{"n_layer": 15, "d_model": 96, "n_head": 2, "n_kv_head": 1, "head_dim": 32, "d_mlp": 384, "vocab_size": 16384, "activation": "gelu", "norm": "rmsnorm", "norm_place": "pre", "norm_eps": 1e-05, "positions": "rope", "rope_base": 100000.0, "rope_fraction": 0.5, "qk_norm": false, "attn_scale": 0.177, "bias": "qkv", "tie_embeddings": false, "parallel_block": false, "init": "uniform", "init_std_qkv": 0.0375, "init_std_o": 0.0, "init_std_up": 0.0375, "init_std_down": 0.0, "optimizer": "soap_variant", "lr": 0.00635, "lr_mult_up": 0.777, "beta1": 0.95, "beta2": 0.99, "lr_head": 0.0155, "grad_clip": 2.0, "warmup_steps": 200, "schedule": "wsd", "decay_fraction": 1.0, "decay_shape": "linear", "final_lr_fraction": 0.0, "batch_tokens": [8192, 16384, 24576], "seq_len": 128, "doc_mask": false, "train_tokens": 112000000, "steps": 6941, "dataset": "wikipedia_en"}
Each number is 128 + 24 x the weight over the matrix's rms, rounded and kept within 0 to 255. Layers, rows and columns count from 0.

# layer 2 attention query, 64x96, rms 0.236, rows 0-9,32-40, columns 48-95
[[206 134 108 131 132 111 150 122 120 175 180 133 154 154 181 157 101 163  94 112 184 224 137 116  81 143  82 109 179 134 118  52   3 162  96 114 124 134 101  89 158 111 180 110 187 104  92 121]
 [ 97 154 140 106 128 127 130 108 143 115 127 133 102 136 117 119 137 139 110 104  99 116 129 149 130 121 116 116 141 131 105 149 138 151 131 156 129 141  87 134 102 147 132 119 109 117 140 105]
 [186 153 120 108 123 123 147 141 129 170 170 114 136 116 175 128  89 132 102 129 136 156 115 126 125 160 112 157 149 136 127 153  68 158 111 142 125 121 149 106 139 117 132 129 179 105 123 104]
 [ 61 124 151 134  94 128  78  83 142 102 106 139 106 102  72 139 116 119 164 124  58 106 115 123 138  92 142 103 133  95 122 167 142 121 138 123 139 156 153 139  93 135 101 175 136 204 152  83]
 [113 133 103 155 115 119 103 113 130 139 135 111 142 132 153 108 162 128 148 131 131 154 133 136 155 172 125 100 129 130 141  85 106 141 150 150 151 171 107 123 157 147 164 108 143 129 145 149]
 [ 62 126 168 125 147 133 106 131 127 130  68  91 147  71  87  89 111 149  91 187  75 113  68 106 104 119 151 144  85 126 101 107 123 101 122 133 136 129 155 155 146 171 101 146  67 209 139 161]
 [ 78 135 125 128  95 146 132 110 147 147  81 126  95 106 146 129 126 128 175 214  60 147 111  93 135 126 113 175 136 124  72 134 122  92 179 103  95 122 125 171 108 141  87 156  79 193 122 113]
 [104 147 150 107 104 115 110 119 114  95 136 108  79 116 130 116 123 114 116 180 120 121  79 103 117 156 111 139 127 120 135 109 120  81 101 127 127 110 158 140 152 148 115 126 143 155 101 121]
 [121 121  91 109 150 119 151 117 150  86 163 140 132 192 131 124  81 127 165 166  96 125 107  84  92  86 132 144 138 170 173 142  84 114 129 116 138 177 101  94  97 129 102 142 113 130 152  92]
 [153 141 109 151  87 132 162  86 124 149 163 149 140 127 101 167  80 120 129 136 102 142 117 111 105 138 133 124 107 149 164 101 104 132 132  98 110  87  58 106 123 168 136 114 104 109  81 119]
 [153 142  70 143 125 125 144 116 121 142 129 124 141 151 119 145 112 137  64 108 148 120  97  93  96 115 115 121 103 105 104 131 122 143 129 136 118 111 152 127 145  96  97 138 121 145 116 120]
 [114 113 141 131 101 151 128 122 136 119 120 111  82 134 119 102 115 132 137 104  87 123 123 146 167 138 130 147 152 153 115 124 120 119 127 133  83 133 123 151  92 187  82  98 114 133 126  79]
 [163 140 130 115 108 130 123 123 140 142 131  88 137 132 123 141  96 133 108 138 121 168  87  85  88 107 141 113 124 106  87 109 106 152 120 119 130 112 155 105 166  95 144 123 149 149  94 120]
 [ 96 120 156 155  98 154 119 106 158 139 107 173 101 135  99 125 158 149 103 129  88 141 146 136 117 156 125 170 108 183 125 124 131  97 142 149 125 113 100 124  80 196 130  96 133 109 137 148]
 [107 166 131 130 132 105  99 130 125 119 146  95 170 104 158 130 139 112 100 140 160 112 107 159 103 128 161 123 153 152 105 132  92 158 106 140 155 157 134 172 175 123 132 106 128 123 163  92]
 [ 76  96 182 145 118  93 153 129 119 110 112 107  95  78  93 123  87 122 119 138  94  86 136 113 125  96 117 117 148 136 123 120 104 114  97 146 155 105 137 161 124 197  88 176 118 181 135 129]
 [119 123 115 143 119 129 141 119 151 132  87 133  82 112 111  97 120 136 183 175  72 131 166 123 152 146 125 126  95 158 106 101 132 110 169 132 105 143  99 162 106 187 101 156  85 156 136 104]
 [ 87 142 157 108 122 130 123  80  93  92 139 131 136 145 146 128 185 110 131 150 131 137 115 137 116 154 141 134 122 135 111 150 191 132 142 118 123 111 110 136 114 158 110 121 123 102  89 131]
 [102 181 120 134 130 116 150  92 138 133 126 140 129 104 147 128 142 112 138 147 127 131  85 137 122  95  88  97 137 161 133 113 136 128 129 144 136 128  91 152 121 104 121 128 125 110 109 102]]
# layer 2 attention key, 32x96, rms 0.233, rows 0-8, columns 48-95
[[128 139  60 136  68 127 108 138  63 157 142 149 117 171 157  92 145 127 139 135 131 126 126 134 140 116 114 165 121 123 171 163 146 104 154 122 120 131 153 123 144 124  96 117 119 120  87 115]
 [168 119 121 122 135 112 121 170 110 171 157 149 205 131 124 141 148 150 114 105 152 131 118 132  90 120 145 131 138  96 129  88 111 115  97 112 148 157 130 110 145 102 152  90 137  96 135 140]
 [140 140  82  69 173 122 163 127 179 118 196 122 173 131 133 123 149 173 172  26 116 119 130  96 108 128 128 146  81 141 141 108  95 111 144 163 145 145 137 128 118 130 116 114 104 109 109  90]
 [169 114 143 122 152 114 145 128 135 175 117 140 137 128 101 128 152 101 115 175 147 142 139 171 185 108 139  85 150 154 145 115 151 139 107 129  80 189 131 108  88 126 196 125 174 112 146 152]
 [ 85 113 136 123 151 138 127  94 141  97 158 133 116 118 143 118 126 112 132 136 130 157 167 107 134 126 139 128 146 136 111 166 160 123 135 134  71 166  99 121  85 134 138 121 143 124 121  80]
 [121 122  93 106 146 126 148 125 183 123 158 119 120 147 165 129 106 107 125 132 107 133 181 135 137 170 110 161 136 139 101 101 156  88 141 126 133 143  97 126 131 128 161  93  81 126 114 113]
 [136 127 114  91 164 133 117 112 135 142 168 155 150 112 152 130 126 190 135  69 141 141 124 106 111 109 136 133 116 159 114  99 100  66 137 109 109 135 140 133 104 143 120 108 117 115 109 103]
 [153 137 128 147 104 104 120 158  68  99 130 147 120 168 143 104 158 117 125 135 142 109  66 132  67 145 174 128 107  89 174 188 146 179 119  87 158  83 143 112 146  99  91 138 160 108 107 119]
 [162 115 133 128  86 134  83 138 120 143 150 107 178  88 130 151 124 123 156 115 155 130 134  97 131  80 124 159  86 118 159 151 116 100 142  94 103  60 130 110 162 132 115 131 114 139 128 137]]